Each number is 128 + 32 x the weight over its row's rms, rounded and kept within 0 to 255. Layers, rows and columns count from 0. Numbers have three digits each. The size before them is the row's rms in percent of the matrix's.

# gate: layer 2 MLP gate, 512x160, rms 0.138, rows 50-104, columns 0-79
# up: layer 2 MLP up, 512x160, rms 0.129, rows 50-103, columns 0-79
# down: layer 2 MLP down (transposed), 512x160, rms 0.115, rows 50-103, columns 0-79
gate50 099:192075133144168140128121178114097098130106154088127079119140196111149088141097187119148090132159156161083152087184114174123164113114087060149175134131141148107184125165141127174141194147186120116088109144127161128154103129060115165134125133
up50 097:082106167130130160113101129135129164088140101086136117162159126203104079148158102133134139133111130139125188129087180047134124163111123172166127151126127123156137129141141131015168139139160170131150126149117111178093164108149157124053157138
down50 100:126167114124161170125111137118113122146104102187156091140070118113123110078157145079110133088156131164129045185143145104109166150152133111095151125059124169165150088139068137115125115121115108107122187098123120130107136135107107077095099160
gate51 128:139161142165134173123195144145103142099142110169126155131113152094116109163080128136100163079133097150133175113151144101155127108136150112172167148077091131125185120133109082137046134123143086153178173130112105164119100161131178112105166105
up51 130:067159127098153177109111083161120083079115160078144133113142148144123116121172065107149105131168152074084138122140115180107107126167120090041072104126147108135103086165153128072157101132116169109129137139129131161132113064059166187166092115
down51 105:106105124153071047132121133104121137104156058167136124185184125101093164081155084096131119155146120128167085189097097087120170132166107100184180163143113134072173146118099139151156117136108117120172115177114100167097151115139145085102108167
gate52 089:117039152128153104170129159118121198111110128126183094081121094106183146128158144165086092138119165151105108183170112113181112164149119116127139081127151144107120131115066091118039082131092114203136058128191048149141147165116144128125095155
up52 093:179139116127181137127122117105102110178151168170134112167114120203152134163126163149127060167087199153118146159203140129120113122174112114115126150127119101130121164141193110114159173127095113115172198105143117111131133137126119116124124142
down52 097:072150131103085197175120148096085123119134191118156108108174133097087157134130108124124109125190107133132175095127124153138133152143108117134102130114118079156085080165137118158128121126156115110157129117173145144135115122081108129145072107
gate53 104:104152120111208104095118129155087149086135141123103129116118195089120076120103161118081110096077110166095096123126168113103094168139153093152124144123161132161202090170135104170149163132120143063086152146144123132215117125124065078102094175
up53 116:075106147054082106153144128078140103065079081118144075168177074159123047163138181150132123205111100080126092122184112169141160150113110155079124158113144138121169093172156138070137176118158103150133118119174113154143119113087126111148141156
down53 106:146096106198141110062101116145098148141149190099122120105174132109121179109167091112053115071167113156098116118105151078086095079134094099165105113165128090148139103117104112175115100122113151138153155099108147163132207176152126101110140160
gate54 108:152158079091109147111093063142154078140106083103221122099169190065125156138147150146127066121107111101090140142122147095102189129086140123141162142131127151109142098161140111146161114176110099067221130123144074091145137106119144125161116119
up54 100:130149177176118088152130145140149129163135186167108155177078068131126136087101130140132161153142138101121107185132120184151103149132127094154072115088146046096130124092119120120178116132137139172050160143142176166144112152140131141149072127
down54 105:096159149146101104161145203125122149193130195186099133175125157142167098118143184129155163142142176121127098133116146190173113169088130089190105077106085149151161099095093137130089127135124127178078166126111157143143152161176075124167132110
gate55 097:138190122167153153137100184084109118181097159109094131143178141159142135107139099141085142089095168200119095142106137164173117148138149151106171132127136184153082143130126084117125127186120138097145144123136115120154174085159105193104168165
up55 110:184183073123108118116117138178055116122146223145136127176171108164173111142084137133153077136135082140092110103148179149106169093127107138156115120112135103114075164136175139068135118107169115097132104070120141096146169105129145151151180186
down55 110:070103124124082143144170146129180145135141057135156170090076141095155134157129107123172142115136202103137119140101089116140084145105140142092136176145156143154157105088105104114120167094123117088100162179155106150155095122154151133140122064
gate56 079:086048129113136123160153113157103094132122160088081086173133045144159084146128145111121110112149148185150084158199145168067159136133115163194148171126136110106141129106123149129095078104100146070139168161112147161138159104093102125182103100
up56 079:138143163134118101125159097117115138215115142117118107161048101087121104091120136141131147121101146099157155130128135079110119125131162126176074126148086117108139092122188179130196163138056137092090134173093165132101145082158167140147100083
down56 087:086091080171093208127096114144098150084166135131172148142145129095112122164130099089133135149107144141116111060161162137186158110129071143138145187072163118136137170132100168131096124104124119157158167145140142117134064194131122186099134090
gate57 093:118152161138145105119162147120155125133108101093186162126103150114101128125142111127120150104121087130111151097155172110146129125147126166094090094106146117146122176129062219164135117152081121074080139112080106209116090133129154092108064154
up57 092:137123121076092131128049182077092095141096129098083114108139137144106173093161120193045124117147147151163103153137122163156125047102031107089106150143105139144110174083167119113099130179153107118169118111158184138107191077172128176120145137
down57 101:162106123169071134117131209147115091089138141102128082122092143159121141142132157164124092052180111135198152179185154100128108125136149071188123128110085157139071118140158114104091129135132061169147139156193147143128217111109151125147115057
gate58 075:137111126185127124159160166104147150046154146095133165127086105113145064130095180117165132178179147170167114134184130087138092152181088101139163189143125083165163151103105086104101135111100132122137090134171116104158102136117119119091123139
up58 085:126120159165108142132122182149136154179142105119125168179148187153108112150161150145164131162176119174107103076113117096099123101157172137115146175123091069106081093134100134116107055085053186154130122125110183137072161134181169180132125106
down58 088:167128139127096156118159111139173116121090124173114127096111134100100128078053170108093093141133083065112113155082157155127106189149116142122097108082134165086146155145143161157119126168207084129081177054138138113143086108129150083095136072
gate59 096:106113072115121140140139146160106147142132116177169079081136145116115170118151156099096113142160127158119068203180136136095126113060070148153207117207150111124150130073141113153104139149065185128108120157130100149149189108126105153099111152
up59 100:114113055124228129019181113150133133116117083142185138111131110196108166176093159138178146098167133148072126131115111115085126101094140097155158143080155040104198124143160155139192182145077110112116087106116150142210142134135119142121133127
down59 099:094170156128077125192097184113123159145142159114134145130149144041161103114094124116140077134209145109205189120078133126184144145173161159181179164162126167144136194108095136071144109133091069145166125134119078109109129068143095148112086137
gate60 091:122123115070180109168143077157139100142063107125128182086096116120118146171117063088078122129077085083112099210167133083120132098103128086099124184124063143158136131150073163185106126139121152168163111086089106157137145171130183130142148184
up60 092:157139145119151144161141169131144093150087127115131106143104123141138137131103080094115144201106065060153110185148125110108130134093108081074098150136104163115081118161095143207160190141131129125174116107093106153158066139110205133164108162
down60 092:158124085162082168134098149159143132115118097150096157147171140137143094119115081082153133155075119083080056138141130092153163082103102069113146178083045156155156182111113189185131174110161144188153147081086126188097117159097167149158162122
gate61 092:156124076136156116161137212151111088103079146111132082105140104087143151109128128077084080072185099115102124100142142124096114122072076048118061092140101087162153111114102135135166137110166096111111112078180111075090146127155092177157111135
up61 093:154110132093114153182113150038108173114074125156182071149128133133173182176142136137104117137118077105142123117118106117128156113161147087146077126105111189141122175103114176057158129118130048088162136128133186146096127060132185082174127201
down61 103:153076070153126137067109197148155135097109135085125097121130115155152090074154105144112077149138118086119106092049137076092146158091089076144138128146089095120098161130142102085107140123140095053149106147118153119155171181117069111124134156
gate62 107:119115091105152149108157168115137189141156130154115142116197150136121112115145123109121090089108126137118092125062159154080144141094133172183142179087128236148105097079082050096052113121079118130099154130107069109121089157173186203138138117
up62 105:119148123149193127145093078116121058148097051083112124115084156096140134203124084133159149153110171098089136161119143124149104103157108108076140095179128061084143152183128121114152137147124149182125142065125154139108176145075103133153157059
down62 102:119111138136159187121174119077128189108111166084135109147182083121128110099202140160124049108181156108096065153099117096081183152136142163147155139151187143143103139089151114102055176169141156099125195126099070075124127168158142141091160182
gate63 094:146143138076106111152114068172126142107108150068136065161135081133197163184108114071107148169130139166151117063135056118149119098167144114166143104213145111115165104150184154114149103124141086123104147127145066138133080124134113098210098130
up63 087:133124118158206104119095125102079147133131148135145134125122157083099103093162183110109121148130158125066098173124086207120100059133143127110125159071120134136161077149131130100086102127095074139170104121159110145127144171125151124107098099
down63 090:121078133158209111120102189098080160114120094133159166127154116112113151089080122099105081133136123140106161170141137117125130176123133120119082109104097105109144177149129109097140095065136104111179127136186187147123151110076130107115029106
gate64 103:157128131144131175143123149147155097094160148100162142159166162098143101123171122148125027126108140077120138138138101133124174135138155095113125179083140199107167127103164197135119128161141069186141133169121118145066093128115178092127192156
up64 100:135114122120102092089123114104118144146122079198148114124153114065145120158190132129082134094141176132104127132117095184103104154140086105182154173125113151088146086145121062066099101121175175063131114196161146052137132155090113153115063130
down64 103:156112127092098119092192158152081075092074159105132126110154115114151107105168129119168089100155211118143120068158053107108121108111100120138110115136085064178082080189120157143158143182172137104186140135138113163143173131097144098123105120
gate65 103:134193105163117128166179184121097152089157081145109084120135068189077095118169162148101087097068133158140111138065132177144135172072162182178165138131106098137154110104129083182122156175166084161151088136123104078128117175157151148141151140
up65 093:096073184146131118098125163115122102170086139090115131176162193104191137121138118118146136136181082105077140114183117095163101122159086081079119152144131127108162104114163165082107130113093154122102149161127136115101184114102118105100118135
down65 095:077122127101102092069158098171189114100158173136103107117125139151084102124113121135143172127109131182098084151078086108100120187144098130168166134132171088150133159114106106097063130133106052138141171149157127168098116184134109128120128135
gate66 086:131121162077116121129124117148154133092096141110138135125150120136134138138107125102138162159114161115091097088107150150058146125125108165114073163138144097108138096147133187119128152117088075026089076121176137175135120073163141149165063123
up66 088:129147182136175071114080093168170099122108150138134172129137133167150162118163160138141108137135153083136113070134056159103146120148089088075111107122149074115115091105126134138116193111111124119104098172143122185083143091115134158138122095
down66 097:133144129126158097096121149180134144080220105177115126202069138121156111129140110161139119075188097134123143059121127125138125145104137136129134092105161111159090147113122046149087154085123126157120141172136106052122153167112150114089180134
gate67 098:144147121169128179074127123141149130068141159095084113111097179104134123181182165119146060204108152132152085085120124117096164177089126127120173144124137148152118144158104130181147148120160130130117076131140098110158175129084201144127147147
up67 094:091100136096100195090115164155099111074099154140162116112117217106140136124116170124162090181095080167195170137123100148077145126129102079157082151140169170108131160142138135119123146133135122144097054091139182099090078142140198146153137157
down67 104:194161154133075122175157165086145118167093123094109151149053077109166103142152139141107101157143128143117109082129113129125131158147163135090068052104108105206182150118104105111162086112161099161091119125117141141179086053134170134101187105
gate68 109:190082091094060161138130148130082094185104127104127164068145156159141111108143144115127125102155139152091091158113087178111127160092073055066111143168128150075165096078095123147180117144074138100125080112145100122131132121150146158130116127
up68 109:133074128134083121146111135122173152174127171220075129163190156196154082163126157148146125135140179111163121100182128110145116060138082150165113128130119099085104188122152135107137123165145161096139132192183135130114164122131137176108116132
down68 103:098025145096098099095177126168135055138188121109115106165167102111092150066106085185133165126123085123167152102128112088099156119097188074123100126124131118145169147118113168108123068049062099131169153099088102104191154163103106187130177157
gate69 100:170205083137137156133118150120150135134118118108069103123154094132159057092137127154109114085123112160177143116107113161110145109062101109200149116140207128144065134117137181180114163082122125089140127178088142173068199140148130109093184174
up69 107:139125118081130058175120108169170111192180095108168131148119117062147188150102058174149113135187097102186103139160103128131115113156130103115149178148161128157125105125148070151197115140116115095117190122192101153152116149157122150079092148
down69 105:102095109127063125115129100113109144121105143162117181106116123144139090156141142112142145162040177101130121168125135117156168169159156143149075131126163093126177077145143132101081107160090115104097087042109109119165135152078114141163145131
gate70 093:098151082142170155166080123133171078142128132180112085124097163071141090146130100083154100151098095124110119119169096103118111150128108093105145076131130077149084208144167133101128138164079101184138133149164098175087108131071112119165142151
up70 094:142129087151163116156157104132167097109124117151080093139112113149112048130092142088167125127133167146180126096148106087085118150153110137125140094117135102107107205195110095194161183173065143198112132118171120128174080137096138125158140116
down70 101:125133087134159177104108104142051133116111135102082187134104127068116083092102123125127058161111108130124133122144072097155125131136140086095205125185086100119185096069039098152113158128141131129091100119087130094147098140140122086148168146
gate71 106:129174128156162140111124132117136133085085157170186078057133124080122074090134117150153146163153098116076119105141128175095130103144140084109117161166119142137151099180112089156132161115036086127204066148089101119128128110158073122140132155
up71 101:145113193187121175079070135092095110139106107132156107168133077166159031066131177104140152171170125139102158142099171128113056097169099154121119158129168149127078108160147141078115118102137132098156152092115150086127096149091137083143095175
down71 097:208146083056121178138168095157131114101147132132146120129189107119139183177116085127125126095115128078168136072144149163064141129097105108108124114130132117147174118121116107117107166068156135194032164132108136088102174078193075169081145129
gate72 117:094154116153137147120108096193068168089189079148070122108104120087145095150152137165107124192121108103080171160153128134165102122079115159167183096125133122094143148150103115169094164112076158132179106129104104178072144088160146144068136102
up72 111:142099157158122120100120105091097116208121158130157156127169105153090136088195085116145109109160111156106120130122112143129069070097093153101150093111139166116085095124132138146119120169112128130106172101143085125091045189124141146197095131
down72 104:121161126160132137151162085127149105095135147099204115109150140138046181155080159189133076068138127093165145131146145185136139160101130207195136148065112140089103089129067161118127127197135120105136124114153123103114133166124198120154160149
gate73 080:141153109119139082146121140170165108089111136112128162146104081162129143089167140145161129152128076115128107091131181180080116170066164126088135120182147151129106126142063126177110152092144128114171167101125130145110138108162080109113152123
up73 083:115049158143088183120143115092088113197096135160109109076171154110137101169134104152120118100097156153132136147095153096164148138166076160183116132110140155166137148113190139088144142146140128160082091158141139121135146149126173170150131145
down73 088:133147183135161098144154118087174109123137181119160142115078127119126139088135146122134126133114154200124128120132152118189112147130171100164096121174130150078165211103138070104163153162071108150073079159129048161048103156094149107166136175
gate74 104:114182118216124148168137122074120142153134170108180129112166128079128192157172166113088113071098130186046117072113156135120126120123178116159158142131142197146124052109119119136140141122050162106133095102133137117122143101146169158119113140
up74 105:091188175151124148131148136146130105170139156141110124126134104149162144073133191118113188162148107188082114154115130061161106122139105142091177150155144207116104107159142107139142037127117129143128100106093109108126158110139055100135154050
down74 097:188078124099085080133112130117103149104132137137144107123137118095107112155090078136149061180131151091227102186167076147134156123155145119152072110126115057102157173135146147130104134144204088150127134136119085156133145203161186166164160173
gate75 121:172131100115093103059088172126106142105152143048133101169197112126105146154089102152109192159059155114128119101132131139121111148117143167141183155140154185114064126186126194170143090128104147169161174117141106133155137169137120131173064183
up75 109:127166153085149213145165115166117116151156114163156177105111133176170098131105126164159102111125128145133111171138148095155097088165138106117152116173105120113174132122091104071101126125145125087137198118152103177157162086156111064043151082
down75 108:080087171063152176203178123126102142161163154214144139118140129077147129144164139095122091085153137103156160135048122148168098127127120096073059159141159170144212113120170093141115158137154156081115092162136109116145175192167149131093197161
gate76 100:151093139118110142117096143145089111152113135158112075119170150151139132153064086091123178191064134080133073159125161092105110126120104145109105148104151137102110061142112106123135150133102106107101168136165138120132172181186106092120127111
up76 096:147177164139164145187168117076106153071177115093120158121084131132134113122120172162104080031122097172132152144163092167153153127101161077111196119109110092166193138109149090095178174162144106162148107166084128114120082076086132146118137124
down76 097:137124116132124026102158098102158165170103108099087074113110108233149138120075126178165115072069121142145148115086090078152159137126076153132151125128100163092117199060161086153101097097106161131076154081165091184126106120087131098138139115
gate77 107:165174117151118156150108139173147129149161180068106062136167116103117136149118123175182144102122113065120163114073141142134147124072130113152141105078087090175080141143089156101139167146123162117125127104119155163148082144137161104152164128
up77 106:118113129074154045167140129122109097196099123115154182102115138111114133147167088108111118129088092154166118123157095146165113106143126126140164188144154173125230129127151134126109178132136113148080175122148069126135124123107127173115119092
down77 103:100121165150158105129064094098132003206130172110106141104112097130111128106091136097079133087115115175161101148132152195096137176115137124158078123134128138030141139132154116089148103170111119102132086120113152161114168146130131125122101111
gate78 086:102182137100184132128095119157122127222144132073157080130056069144143146132092099146140137104168149135100111114122119134131119108124094153106160113123083128104108105163107120103122104159104121102200106158106135090189166168184107108084100125
up78 090:087093098086142069097103186111104121148102145147106136079136092189100163114154102160104127161095084138097121100082116127128135155104174160078126099145123133140181093180072143133131132209124138077070082075175174078124172122151130074119129180
down78 101:178084173144130195177142134088133098091173102112137169096192121069144163108127130144160140085106108144125149135139146201122167083175106118084207158121166118125071156126127136119142114121126104162125184114142163233114130132132151186112144114
gate79 093:089063077125075166093134136168110121144145128098100146084116168184115131152134086139111095085154059101130136148195039106140163132128094137110135108148120096079133183120136135102090132134164145056097122178182152115164167155115127158121164163
up79 092:117160111147097107114073187107138110081114166154105116163080158118106142148146193106114139115107123138077109074082149183090137154086093134187129092093131104101086117174148072179097148128133108197122114125096154112119114127111123161111104131
down79 095:122132127125157152123105091093161148076131132153125078090099169130149129079176153107196165084087138104073135128104097138142090104137119108129122096149104085091189140120123065189108128149104174145191082140120113106149175121103192117157108123
gate80 095:147151139139138136142133097159095117087101106153084089105117069100076145184127177086097125101101091099061125073105098129179126112113148109183167138082147100109152082152130074106102108072105085130150097125210072121109131130086144151123062127
up80 100:126101115086149057174104150103128121126152166185143193146139103106128101123116068160147143083168200167180118079128148187115149173146148108164113147048151089151149099104091134116114139134136146045153137138109161096096168110147099138144084130
down80 099:116180115089144114081087123094212136171152136131160122137131141104145094084151145173134123096167126120147119169113143131130125127167193134153099155135092159108112051156144114096096175130134137146137098193148161104133129162155116117134183075
gate81 108:069097116094088123121192158114122098118128141142140085170149033115111111112158131081073134152095154139026092134198092135138119105164135131181117148076112114136135094120156193126106151114088112090132116122170147154137180122121142173164142136
up81 104:129077140144067137138127181150040074157149122129100144124107138162107148060159143126114115199084061159120044167101032162098071113140121117166125114093146114170123124172146139092173148086072125130143170132127166131157138107119114139125143181
down81 101:100148187079172132173124100093157096170077158162070103166154138100098147157103146149106155141114204111099192068124148136118128157143098145140094063163051075088150141130141144176135117105155151111139128149081206138132108105107113133108178122
gate82 102:142082128079071133136089124136106089159088096095094151124158135050131179133138124132083059134117133119120198158136127139154069160096135100132146168061102102149109155090129111128120103137131076135123043177167102147147151150126150157164141168
up82 109:089149133189144139116177138136181123112166144115120105169085115150071113106082165103118183164159173111137095098133107104119168123169129127170103089212132125118117083155139157119101170148171141103133180139101131100066130126106100107101115109
down82 107:158136125126155117132126104155085165126117187203108106137136096171170112204101101130071164099196166115177140163135126146148129124106061169169184099142119149088188132150120121126157139098104116127090112107106156139099158143127091138134127153
gate83 089:153140194130147056071109120134169076115124158095143144150123153046096184124162145095113133136144128109107057093115082173076096128137102117083039095132123150112138135149153141148140135132121106115121090127036075099109177163108108137123100149
up83 096:083152156185142076127071096143139123109062106106140139156135098031143153118168157046133128120128134105118138055127089218100141114080139110140123117114124159152187117138159155122128128161119136191133162110108139042177146137121148143140101124
down83 098:072116101175157175098090127184143137127123113117178159160146134082136114075180097166114131107104125130125152093088082185114167119116097174122097141136209125145122094078137116118124178144143149137172182160148157125146160107104126125131116100
gate84 096:175108130107123085128139141161138137145147112143112150195174136107161094178104103102106111151085112104166072154148120172100141143191083166077124121176182072138187116095180087167116123226134104137118120142202132113149186190113116138145093145
up84 089:061157129170139141125162117093121119097121173081124097075132122152044131104122144120121147109158165156105130096080165091117104139133206094134127191125130196138165171131086131108169109083102135147116152100098115127092130115154136076078141160
down84 100:118139053116104155107145150158163121144125140150095143080146121157095174115123142141096131097166148121100168154122106107166114123110116147151077186081101151140097096118169199100111075065121172063163216117142111148118160094051165114104101114
gate85 104:153097075167117138133113121131084127111162073146127173094188193176161130100128097127133080190157081179109128195158057164115125133173152130136125145130116134146115134141069127163152083121184102101176075108129153170174142087124116126109068224
up85 103:119108130046103071129119127126146124075122155102136129171129116053153135120094153153035182100109152137117153103114123123117125121105114118119127127155108090123183116147197112104117125206096096085123106116185119118110155128121169138149164112
down85 105:143159142145133094101113147119115129122139154148107130127118080104117133127203177138120159093125063136134120131119122099100124157156100155119073076174103182033102198114166134139167136168068123131172090092054080148066122135164132105156115169
gate86 092:121155142134142144130162075138103120099132153106138171132112124083117111158127158101103105126111142132157137170122193137116148159145073147090151110150131175143065096115142141112115107137064178144050133112058224141119142168110105111160075142
up86 092:129193070125086140072089160116125096175108131140076142093152127151121164075108107119157080130105119170067118152147070135242088120088114135167133091143125095046156121095129145116116097110164115130111107094166163157148086086131143150173134124
down86 102:086135110169143164071112126146139116149116155132095154132110181110111154124138134109120186058167084096133178161127172104089147134186093151102116097101113175153125122144155186133176123135082157120156119150087099127071145151108062111124152157
gate87 105:078156070146132143160063015205128180136130119102111138135145135139125204157114130104067109130159110090134150132146103132144165114126173082138140122142110106132129145160109057162133116115127119162122100113128122152131146105084110108101176134
up87 100:202123084144099128093129123148120179146177077124144159097167128111125129188091150162174177109170116174124097155159168126100143183128082138113102115101104104080132120178167134179096133070104138112140137161122135140130175190106097134093106126
down87 103:163134132138123140081105126082111083123129105154107146180152181145138158160153136206179185110101137150137133161047125168164092173088098122138113136088146126135147164141148219119103157147052144093150205157121108074130100127145146136139102101
gate88 096:086151118157133182130081144142124088162097143135127092111115151059106105111118132065126183140089201081118115167132137116131161172213132009153112112126142136062104151132174147104134096117162156148139079185114105108115145163134122168080123179
up88 090:144109135113151102110144116126151186080210088113167111169134137193164112113129154086177091127176092171117185167110103122134103118090115166115173144087097082186160184148159108144100130153098119147108145114123130168162102056143132154155109096
down88 093:083129111084156129105125097183101140152146095071152087156160148103181143144092130151093118152116068183130146222072149119142114147065147160164174143130148155178099107084117111125100166120097129138120110098077121148107153174049120126107129107
gate89 092:138136108072125054107157045119136105112141152121162157099098140139086165169137089101072116118086165149179128139172161115140137127127157097149127198159153129064111115162093129149091107115098094109088036133116198083100164121093090137045153122
up89 092:151136107114072085095150110108099132149104067140137188085124165119080163183058083082084114159117160152183154180164153142167183103084196116100168075131141124109093158138125152210053152132119124109137060149134130085119132121145103089108189169
down89 098:090200042132132134116147098118115157093104123062149139135058138142166111156117166119135127142119141082185085128159116162079077126081149141083150148139156105158123151159127132141169143086073120144109077099149164140087151143220166166137156162
gate90 088:139149177112132089119091080161130168175091127128110174108082100189149143109131133113123161107130106160087106120126162140103147159088193124161148140177153116131136137119137090182213104162086117113167167120166116108137120135108099161146171066
up90 094:156079112094108128106134171141182119177129146179141161142115131121063152143081184135151204177043134131155147134110081170098058136150115165117082076110132156119124102160115091107125153154123156092083082088090129054069085124141149165102141158
down90 094:146138121131118096084130132150100145071134032060204159171179142111100137095091163127179142176161093147109189130158102146181129154145137206150134128176139145122146169147097161138125124117130159077139167101183117090118115135121149058097145180
gate91 114:081180056094132142106108092083120133130130128142121143094132128126117052137133120124129139106197159116115102133149087075203150120111132151122145063142160125155136059141171143083093134123110125080141070159109179103157177117082134113155173123
up91 107:106093195180103104145166157148147090125114136176164107117091072145161179140124137144152079170121183138148152116088163161067143130139121095156078148156097140134076172108113110091159166099133110170098148086100077169077119165155108146081160122
down91 107:061108146126122174162092129074086149184183129142108204115115140127184095124102107159120166153146141153150098167121165086171105100110150117101188176114145174145100121105089107095167109127202086134104125093122107095188168140085120074184120115
gate92 102:156137140126115119142094125114142127123102116113065100144130135076135122130136143132158116118122102122135101140151119088062069146119131079152131154060062115130138132077150144080121148100050172136121135170129141233115145161119158143069089160
up92 098:104082110129068099091098128151101168155132084186140133186145137128101158093120111127157086143124174126096165162174127181130140087096136122146089124160131122120116128162104115142093114230175096100114069060126131062148145124118090128105071114
down92 100:096121158169116178086108125171121175133203081173082143142154088115107171174152161145100087112113160144102134146157043151148129134124100103132167105082144175108139095145115089137140103107156116129126161112112146132197160153151076103153122113
gate93 098:170140124113114175121117130142138141099070182147087117184150127131108136116066143119115175133129055169170127083108127132107110140179131081140129127181143150146098129114154156109169130088128113157098064137062151176114085088098081067099155134
up93 086:119137165124141070119148102129095101165088143101103111134133142112137153164157076174148088139148209107148151121130112102135148140158135126109159198137149138131109146121092097111107173141131163108186119124195094114132153165158152160134083125
down93 095:112117119105164074150150121159143102162158070159106136132143132160160114113091145152156116148089072159121066101147142089132088148103157050120100101121140154087160127090093083087126174119118144112158088156073107121115167137115181143091136116
gate94 109:114112147150073110154132126180143106145123124188223094179055112145187168124100177096146143100129166117109149141200136133141104151192101132091121108094150089146078115107122185079136083128123125097143116132122142111086130119095138146130074098
up94 107:138144179132145136147130128137131146119080131189186116203107073101156093102126090117156140067140164144138135162123096114122123124181086109071133170084181098106106152065093123158120090076088081137144157147162195057123105112122120119112121153
down94 096:129119109143102087122162134169197169143093088141112083144133111114069098150183075120136129150060119058123136095094078127057129063152121121143120145122132110128099146099109123133131122125118096177117165147154126040138037097132167065089131139
gate95 096:156142117121098141122075111107122086198178092099111066120152171109075123122131146156111102121097169107124144142163075127131129148157130103111192074090092142145131175161094101109124120103135077182169100159129071179124098119112082122040139132
up95 098:117179100130185085126142097124123204142087133111172170170092125137211174140129146125132127089174148139151129152132147114132132113075151143184149156156142066111144110081132130104127130090049159040080114157114097157067109161129101107122097118
down95 098:075078111068171091107140107170101171137062153188185135127159105119161092135091169109157168168089052073087165161088122094107156115159152127157090131134124142154127148081192119128151163157116069082127115156121134104111128136077161142171121110
gate96 096:134093073126086147175123184082132142089132148107131082133122122103105145102147146159126144086167099180149193118150137142196176158112136131178157160150091112149099091136135156229165132157180131097165156088117168121192136121097091102198120163
up96 101:112165086163099149199079178131161121071116154128124123143157116099111094126184148137117218123090124164175123092130100180128221122099144068153089158086107108129100127154169133124101172164142136109145149139128122121122086144072129134193126143
down96 102:125099048132120182109145163118090130144119134065168156114078093163144139090108107162099130112133073163151128110194099095125092105113153108086176088163125126077130138119143118145198092117175069170072101061100152096127161104158133090206146113
gate97 106:089161115138067118154108098121142165142178154070155109156179115105175220168087113116160100082095186079102152140115160147109121118109170130144078107171111120116103100127105071092142099176135120073142127123129153093101156101097216139119187138
up97 103:178116151106148118112121169189125119112106122144156102040112147131159076119139148047081147104134074143109040096127152137130114160140168147121125133126137183121132151067155120159100128128154080143113137140127141181137112096123151086134121136
down97 100:102131082142159171180122197105161152180134164146145127158112124155115180107129162116150187199133156134087141178099146110155122120135141103139185137134123086154161169198156140109172160209147152105155173089130124153147116160092143147143180124
gate98 101:142153163139120119085106157129092132123137167096177153132084115111116135088173041144098205059064111152076057128149061173106168124104071089148085161150118120170117139146093137124095197185163124116142115103090162093126081083117174130145145154
up98 103:059169103098129142158065176128180134099108111104102148089150099108146136162132149143124108161154105118201201131118155171142166136190134152150131097118107135166216088158090115156106086158129104133158176118156100194146160164082079129116097126
down98 098:102150134158169079168127077167143087180120087119113125103135082141111079135128137125141078174134175135156094126103172068152082068152167134152146127105135117107158091095113118139161127148109131112146164130130091158113155146144062089124141056
gate99 084:127143118116128129137123065155089191113089108163099130129157161124111165144177116215141087091123159197159073091184092109131121076122116142129132118154155088102183144146094152088139185181127058136131074111161098137128085122170103082165106141
up99 089:156103118093160113152153103106123175109129092101166120155147150136150103157203130185106074151145154193131099137176139097112153099145114134090121125176154124105142162175080075066131126172155100153142108128126121126139118164190114092156110153
down99 099:107118083124064182160150158130093125155107131190117087207156146118131118169130159099141109126142156122147131162166120087149128110179131164145127115136083069098105153156069145120085188088110121158192148143121134135140146101102120101135126107
gate100 100:168175123185160106100146056137151182138110125153157091179124162096191137171126079068183150108091147143111104162147134194095130129090068149125148095126139119131146130059128088113167113182064143134159100142080119105167106112105095126085125142
up100 101:081106131123118150194154159124127107140125101133045137094128068109143137114108179167081075169085142098075095176114115130167112154110137116178075122104129135134092105088163136114083145136107099124064173140113076142158197196131103143129139137
down100 103:154160064134108142161098185145123155152136184064099157169129174066118151083111148101125141143086177141140105161146121139115191131135123117102095123102118126109163144145124186181147077085144097134149125136131122129115156150104145111146158173
gate101 094:094170175108174162154140141144120165134120176114110124143153104190064106129112124129139137223088129092076153165087150116132124103117103125085158121132119112133146134100146101172197201202154107150103135130119118135164171130089175106141176137
up101 097:157162139117102121137111105092169077159078029184149147119099120148202142122116094096166148181155146165174129103109147110094091146182170175160094162098122132159104120158124125108174077059151210107110160089119100115129118123167089108121107134
down101 097:074089041067145204185151141109050132181105170153097139100170106118172112112135125123141137105161135151130129103082086123166090160094085143120100115171203178110160187072132133146127170147156119136106123096201136152093168105128176076149176097
gate102 092:140104122107111130141120130128059121130149092127150145127189087175104167151157132114132083137154191133167133126108134073108147162163175113122141102142091119148173173158091158096120147077140047106114153102078107160147159133064177126066149113
up102 090:100170142172092180128120120100094111180094155096073115171136160127132116129128169134085105142120102123125113135174105148172159138112174101137073156122127226147085135059101057069124113134156176164117062163126086174150118156155095119138162099
down102 097:111154182152198180131140102173172210165080121161105151133108190150166112132032186105105114080152090111094103159157111095201105155103183147113163095154133156146085099109117128071110141212109144104132129164186146161157131065123082117143159110
gate103 096:167122156112096092135122142182164096164144089137145121150167136074099114156183096120067105109136193170089111163140161112087154113165069137095106146122101129209172092140153143130130156170096116157053159141121102119106181117088142152065113151
up103 104:186119130157109085106092147177132117133134084176131209098130093081086093145175089154099142146137135201077146175134125134169127166090101134117148137119118153154128129158144162107209102154120128121093181094157110146107157113116145133127099144
down103 102:157138133121159144177154121105083157111122156113136091144153076161090079136126157111109054199123136175132146134127118121149119092111116124099139124120060112089126120130129076194172062106084146105086174209116111190150168125067176116138130078
gate104 095:125154191129089149138134142109120149083157169110103115182193123155189107154112090203123143145140183103116227073058157129137107135164140130110083137128143123095142141136092161190129158152124067139138125110126156156108095160125119150107123091